From a checkpoint of a small transformer trained on Wikipedia.
Architecture: RMSNorm before each block, rotary positions, no biases in attention or MLP, untied embeddings.
Each number is 128 + 24 x the weight over its row's rms, rounded and kept within 0 to 255. Layers, rows and columns count from 0. Numbers have three digits each. The size before them is the row's rms in percent of the matrix's.

# layer 5 MLP down (transposed), 192x128, rms 0.077, rows 143-159, columns 0-127
120:124162149116107145129118123144109149119133122135149126103134144109133093147157128140135148179117141084144133139120138132117134128098123160091147131115118167108137106097126124121130171124127152144119172124134151115095150148121129121112151138117116150105134131137175129103178112103120165131104088121110095099150162128104137145116167071116153054155194196111128119119140159141114195125139
068:129182107163150129129085120078133099147127124114137101132091135121133125101154155163145092097148126143131119134137134159108127162116145125118160142100129125130114125147176129130160112111150128119101138096164132144125107144143107130163129134140101191121085094133166149151133106146118155139140172102109143135126108113128120094120137153149114082137141177166115112157107120184049131161140
022:137174148134106127104151170152105123138118133109109184125099116115153111101162150135121158092114119150109089137131111125126114162136093122093128109140149123135165154114170141128096134146150129170154147143146101114096163146149100089115124124172127191116104124152109067111075139144117118098113174118111147167152130104135118138131136150124134156125189155110144120114113163116156155114126
115:121137135164129140100118109067100144116115149109153149160120127105121131106109156077109150118118094115132144133116159111104107158143084136111138164147128130143139128151128150123128174145129139115117131129143169121111101123154129145140112124140144139088145131079119140127137104099108080146159156131108080131146101149117111169167126126085161139155131179152119168131099126147059055127136
117:063131131137106114116138141087148090167134167137082141091079121166112167106142120130091166191148145120141139131106095155079153147147146148122158136126099087142104139136126120106157134103102143127131140131139123131126121151110136138109150133145111108154137118115122142107218170111134156126146127099139122114108117136126161159175105147122114163136148176145139138121115150112131105126138
099:064153127162111159152128122122104110156095151155129124130136152126147167130119133125149125110124124150113158151134168128111137123102130114146125126160159099114142081095113139143129227101140131143099109120127138086115103158108110092106078100105113127139177122158110167107114133140112110127129129121128139137160143136132127063106130118114112152143098115138107093078085143106126153130099
119:184111117129118122137100127138162063162125150132115146110099161128132123156125127161120137122105127157124148149126098153134129098127165149171099120125176144155151110115118124119128134148166135125145148121126134123110123105105126155142122167097120097147166125123123115143144128113141123103070140069112136139129108122136119070177109141119106131112127194133142127092142170121174160184084
094:125100156087181148133102137166150107120145086120123147153165145123143140099155130150127119122098143148152134148121084169167117141118116103149113126085138171094172160106140079149154115154130111127113133109103102134132178121119149157105127141094088167133151099124123141068124106136148118081114119135163162152146138102091156141093123124147113135142107139110142149132148120158163138162109
115:160117125110147140138118136101139134148109101094155120131157141128142098122130104113105101088122102114129142119183095143162130149105101155184127179119125121143162112150106124091146235165090108113163107147070118143140138120155157133118126119115155135141130113130125107143139145135136139119147122138148099090096111121103141107145106128100116086175161087154128102126141117127141130105128
047:105124089124098130158104105130133175122105177144140124132115173140125115125134143133101141150154101087085097136140129113143104119109129131060072138125139142136160146143167122112113118140135118108124107139085135091128127106161106153112127102133131146138141135111124137148108180151156126084138155133138103088145135152112154137116110145142112054128095169116106146136107147095141167086176
097:059120135107103101110110132124105140118137127129142134169127156115139103144137115176130155152086110108122111127122099122137156103119142116162150113172128141096171098124125150132128193134138160094139148143137137150110093090101126164056147109100139140121136140129148173158100119074128151112144152130142107141145143131072108144145098136113109135106096141120131106115128096141105085101166
118:120100146136106147152139131101113104104125155104128148115085118107114090136128141141111142138162105150158147103136154126131189160132110152137145146139092128103158156152143118140137141140087119117073141149110117099118083159106150081141163119066132093097140153123088118090118144116122156107152170158157127121098103060117142111136098118125136155107130166116140124094141114090100152117128
080:097145147185119098121119103143097086128128173111119069130073139101107126148118119139114142134130116083122100128110189046134125131107154098136131146126143136116122132107124111172106054090136158127118129124122136108151102118143138130136132119150081117130121132091121144147122141091129110141099185118111150139135175125126092142121146125124140125134126152161138100133128129157092113148099
107:147148137096148177128099106162139138151129139151114150163121119148143139122121083110131119148160136111108122128133149139141191172122118115116128147160106136125175092117100127106165146124120124105117138091110139125110146142143134118088155126150178181139141102120082126116061144117152156136147105158136069136151127106170176136140136138104157132110129080126096133164082141131131150123119
023:134160168116113121178110151139125144122133123146080141137123147104113134137093109110133106166097095112135080134146136155112107127093130145125147117075138086126178120125133138113105097114122106106181167112140109132118098126115112154087104102149103131115136151113155099112187114139129115144125132117154126149140127059137154098114093116102119112122190130127165099146119104109126173128084
106:108118108120109146117142078117130189091115146129162131124130118158134147153138159117142108117140141128160145128127123109145140108138123138076109140118133145160098117142143126139131094133089141123128108137121127128153119121143140135159131131121093142115112166122131063112201108139124131107101099164131068137113141093153182148146148130126132138170164219138134118106119137156128082150100
111:108089051115107099108144130123129093142127096102147166155117124139120150092126139109097108071147107127148132089138119134177106122149140176147160122070126118100121161133155098117099182111142135134102160152147114128118120152133158147131168125130149152156124129108149124124156079131114097125138115136165142115112132124118135153095123160131158133133130115136149099146144136157104101168068
# layer 5 MLP gate, 192x128, rms 0.0643, rows 144-160, columns 0-127
066:132135099138129142115083161151125145152138120118147130159134124146164108106151128120152179124136064119131141096106153178124097124176113173113131135109140148129121075179127132102116088098123132132121095111180155134141071146166157093134134161159128139122152079155140164103134105154107155137139131120153126135101139150158118141148096124111124142102146166103117123125174148122098131147139
023:110151091125153110117166125139148138130105166126071080152117177080148149141062133145147112086130150150134132088087170113125164116083114111096107118126130145089133111093134117142153125147118165131134091152195100118168117119146168116140156104155135123128110131119095142105112152143106108128149124120115142138121133129112097119147129137075114146155148122092118124118164134109118094126133
110:147119099118128122133156088132146100162111118165106130093137134127142112132119164121137145150117176156163140077142134079132150103134165131177127083112177126123110142116128083131131133105118085134141132077122104138096117116106132088131140119109160162142095127180152142162135116125102138128109147105123108117139172133115128138082183152149127103101118107107158108075130145160152107113100
132:124138141152161134114116098143107165077101103104163126161156157102154106120115117111162100142087088144118116110165152122158117106085137142102112084109180141121148107141120155123090110129168087115142130134113129153111115103163113122130098126153171134134085128163069119153109110176147099134105132151099136101139100099128092125118136112077128116114132128139099129118125099143163156146148
094:132125114102170115138135150171164138118152139152103143144119147123110138109154133157173094153150124150118100083166159141146136158162093115121112113097134148152136156164129069149120146146116170129160125129184127128122113127124153123095094113158124129176136173092119178151083150098147109144104119135097110126085111105141121161127105149100102126138153115140141151116135105138106087133087
110:111108096132112142110130144105077151118097158114125117110129127161118150086152111096098143126146118090111097089109092138145123144154115144089101158182120130096131129147107134124090104125111117092107133167102137133097074109145146115071114155186155124148058121127145123151121136131099118155155093154121157122139135079111125153119154109133115147109087105124115149138124157115094123138143
091:171136128154153156163137143104141156096071106155118148140103142102139153115154156090121148141118077142124126089142109125109130132095146152171135099122125096100121160100152135116106134101155104110137129099175121088200129132137168079111150101134114144115176155143135118169133137092165166123125137124103112148119116132129096128126126116101136134147128124185124145157129119166160118117105
111:143109130145150119119122127113146170164115120092174125106144149105142118121135128081103099131079104123114102116145110144141164166113127151119100127101126145145136121146088155097106148104107111102159110120112190100152099156143120104137136139146148155139127107133108088148216149107129139141158120137137106085090103166111122144124131132085097103148161118111118101109143098128102133093169
048:122091135147096122099152117122142125104151152139131060159145134128106144086116149125110126139110144121092136091112131121134184132136148108096128126131138184123211138106118150118133120167125088132126103128153164120117091127125144151089121139118146106126144074137188119112144151170095135153131116125147129114133155134114115121111088117134154209116113174130103134119130112107104133135135
093:098117146120172159142131107111163145136105126086119160151111113123097164126136110124146137106134114159111115127117140143111141150081126144149122092100116129187100121092132132110085127096144095189129113097133108137156089096094117151136136114163094116143140122127062141144102131120179105147101128109098117159114135159139150133138137102120151149168154081114145148183103128142139110152103
117:110130082177167097135132135160136173088147115159146101133144146132136130104117135116119120150122133111091104118079107091112114143179135104073068147118116123121119114112118119130070069100136112121073151135140131136145140092168127166110130143116095148153124093146141115139145129133139111132114132099151126123152101169112097126120118190119134141126136141135128108118077135147085144119120
074:140151121105167149155130062158158117155137138132138098150126160150129137112135130133156170148150128096140143132110127132152130144124125132104105099106128097142141083200131143094069163105160136105130118131103178139139126168121101140116111141095152152116082116121129115106164087131107142148127148098163131149131086144099164123118104114114122097140125166126088133135102100145070110123127
109:123100138092137121168124118122115145092119103209128092131112113157146135067157126107170143139124147159139116136114125133097168134134131151138132200111136131143128099122120107064119130165134109136125140142135111129141126110101160122158127130104155124103183096143129128117137114151142114094095129104128150129146145135165134165152125152108106103158142139095126114085138144135154171075161
023:143085154150164120100091105132141095116109070154151147074139141140135080142131103166109102161122126125159123134143108114121137109115104086150160131125122155139148139112152160111117134094113077124142116084146152161155157137117136077109120119115121177144099081168168124145141094169156126115089127097121106166106119120128158138130148133145104096115139124145120113136157148155162114119115
100:113086103152128156110187123100132169138166121125090158121126089080153149135127090137103164112112111117105120125129175090151147132093101143118140131098154145137103127132169141128166145114136165133099148128125092133178143087106169167104136140171156154135110118133122160110115088126124156142117131141109158109135079093165144148174152122109116141114136118153090139142112125145117124150143
111:108131106145126139099120141112115126138142121135105128090077139118112110088175122162124119156102121122126112076143089105145149169154148090142163152074102140138098141164156128144130125113147134100146117077154104144144138115113119100143205132176118142112107133092120154129166133139171108107143149130146159126092123127159082158145109190123147142133125146136135084144128139129130116118107
099:130155150149157142166126130088121119107127139114149146144119163143104094107108147124118118139150150134187123134133094151133152114107156147179171131124165176109101142108105155119133141104107150083150120115113121118155106154149157118165171153133135111131169195139169141134167148129148137122138108128141108102123119101114114146129136140137168109155111191168097133127164155150176136107111
# layer 5 MLP up, 192x128, rms 0.0624, rows 144-160, columns 0-127
070:104103129141123180106125103117111126125141103094141075136156151122142125124148121092134122136100119138081122058081113095101140164133142116109107159140100120115146137113150121141066114159139146153084109155191105102106123106137149119166138105110124112145106083111170138135155139138148143164162136113124110105145143119130104102146113175138114142069129162132125113117137139131101152143103
022:133108140161077173131131116174113167094119112134142097147129179155148125169141143087057124163138134137109129125168149155156162180121114144106141132130110161116177113122139130109147134105094089144155102124128138101137109130162164121122139114134114145135174089084135115128110144119133101165147112144170097113135134113117117093158083117136115137126135113158113135081140121137122160126111
110:168138154083164122143144159130136139134158143116121179118104110123140129148149101169155113132109078155157118138165126153134143123103136133157131110093142140150086137107109082144179122072106133125120130113109095106148194158097152128162152149155130164112132109130133162127108137138181124141108151096122130130119118138128115120135128166122160077121130103136134106167176116163161110141114
123:146111126117116128126142155116144096188163156162090151101085097157107163137147134149092142128163145091137130134098104106076116124157124128156145174125091110116103132135111112122150138127099125140100121141153105104144129173085127141103178103119100136148148098094148138098135142072129144119144145104141123151113164139107179142171158154137147119172132125105140114157112146108102103132113
097:149134129147117096162110110159104101130114161140085112141107115160138105095114143130118127144170129104150090118068108132123117103130117104135115114103129146135088133150112177085113138084099032124164118127123197119136094125171087139118095153104117104094123137140114107099122103119135137122132144111169103119145156112102163120101159128115127140129112129148139099122155146111112134127112
115:146125103106103108105152167104129123125154129146130174083098112157182119181116135140082166134150091146173160141125097191119146094146122163146138111129159107139103135111161102126104141105133134109128161113090140125080138124112147103135125159115129132115125142136174109134149107087137123119109117076124125133153086129111142108160162132151170134124103125125146131095145169105142151135099
091:112119190171149150120134107159100152144136112070117152163149094119136150099132084099114117126163146153113124155119179111122152137194107164107120104136118114127121108125151157103099154120168147135152148116116176139111090101142113121082138123163143122136125111117099091115120131156057119141159103144152144135136114160132075126117106119135102136153126105103131128126140142132098125133148
118:142108122147134129116111129097141152154089109107184117107130167116125126115140138105119092141100090115144133122139114130138154153125151155135109120115141163157147144132095167101129142100107112086188115109124167095135068161133127082106151134142160157143121113157115088149194153091145142151142116157135099085085120174108115159112146137113111128148143124117133107117145096133099148102159
047:158136131124138147141131107139136094134111109118172128140103123133153120110148161151113156139124098157136161148135149131144120099127106137154127146128165106119108070139140142123174112108145164106053165154090075145138133112144135132090130112100143144107111157116121139127142135088174155085147121141107131140123063125152129085089147131139098067174106122103123161128130112147118110143149
097:140115172076103079148091169171105127146108165123133139120171166129129119142162106109099132124088152132119113130148113122156124093146134066130177140108137153124192092119140116124130127121115116106123129119157170083085128129161109146082146129110144076127147109139120106116158145109098133141131121158131142155106148124116112123109131171134134110097114147121160134134138093095118142133172
120:106115133143113149094117131104149096119144131088156119146077105119128110151106093175090148133130128143128115142134131170115169156078128130139137175164104133129122142091129091136142121144079132110135080124106118139138107140109171077137135135101105098114083180112139125139121138120131132122161154189157124101135166077148126113164085114098126090110114139135146105146117128118131155105143
077:115143175142119093141109097167141128101100151079153083178155129139078125148105152127130161108096091140096121154162126141142108162155120163106151165169139117081109117130158127150107143146147113164102117157142102094099144138145150173125103144137140113120115148101140162128110130134132177144130115111127160157131119130158099152164073130138131100132140130129118169144112149142103168126129
107:106161135165126094138140131112116136161134121076136174107106139136115126174138148151133145112124114137189143151150131149130115110125153117169123075117127105133075139139128145135135119053118168155132140117131159132126111165110134147149177089157099145137102170137136156138170129141164101097112126150124138141128134106103112081133126138146191095136112098103136131135147128170148096133131
024:120103107134105163146147169095144118134122088111091105151134140140135122129108096132118146120083132149166112107165118103119140139084135091133145121127158132125143151148114170158140132122129141100149119131119126135143161115136179155123155095136156117156131169121125073127176140199062184119141136081134119123132152100094136134117107149125094152135113090146131139118119078115124108106144
103:110130137122121163108133133147145174090108133094123132177125153140135154121117098137160096090119157131116136085131131152107137151158152165134134111115110102137095137102121133094128157150095136117115090146133120139155084125135163142054130136121103163164147175146121117163119133129104122110132092127126135143132158082138101140114098145076149130177132119120152140126106124171179096178140
111:122117085145119117094147111132155136156142097112136123095120144090084119065139162130093157134136116146165142084139154157150142152139097124130158144107144146098130116154140109147094115090169109163116127141171139112103142129154143140167176070148117154142105159125136157158132157115138120143146112123111130116084130094153086139104121144104185126136120143109127131132159173120149105131086
095:151132072134099129134156141110100097109187144125138120120121113153098116155125170157119129162138159156106120137117126138146123121071165109143103142145119149148157186097149104168119118101094114135115147124097124123138130133142124113148151120085093117146151134123184161163154138096182103116145133146101100142189138112109139135124138157178150115093093159148127157119113150139131123136119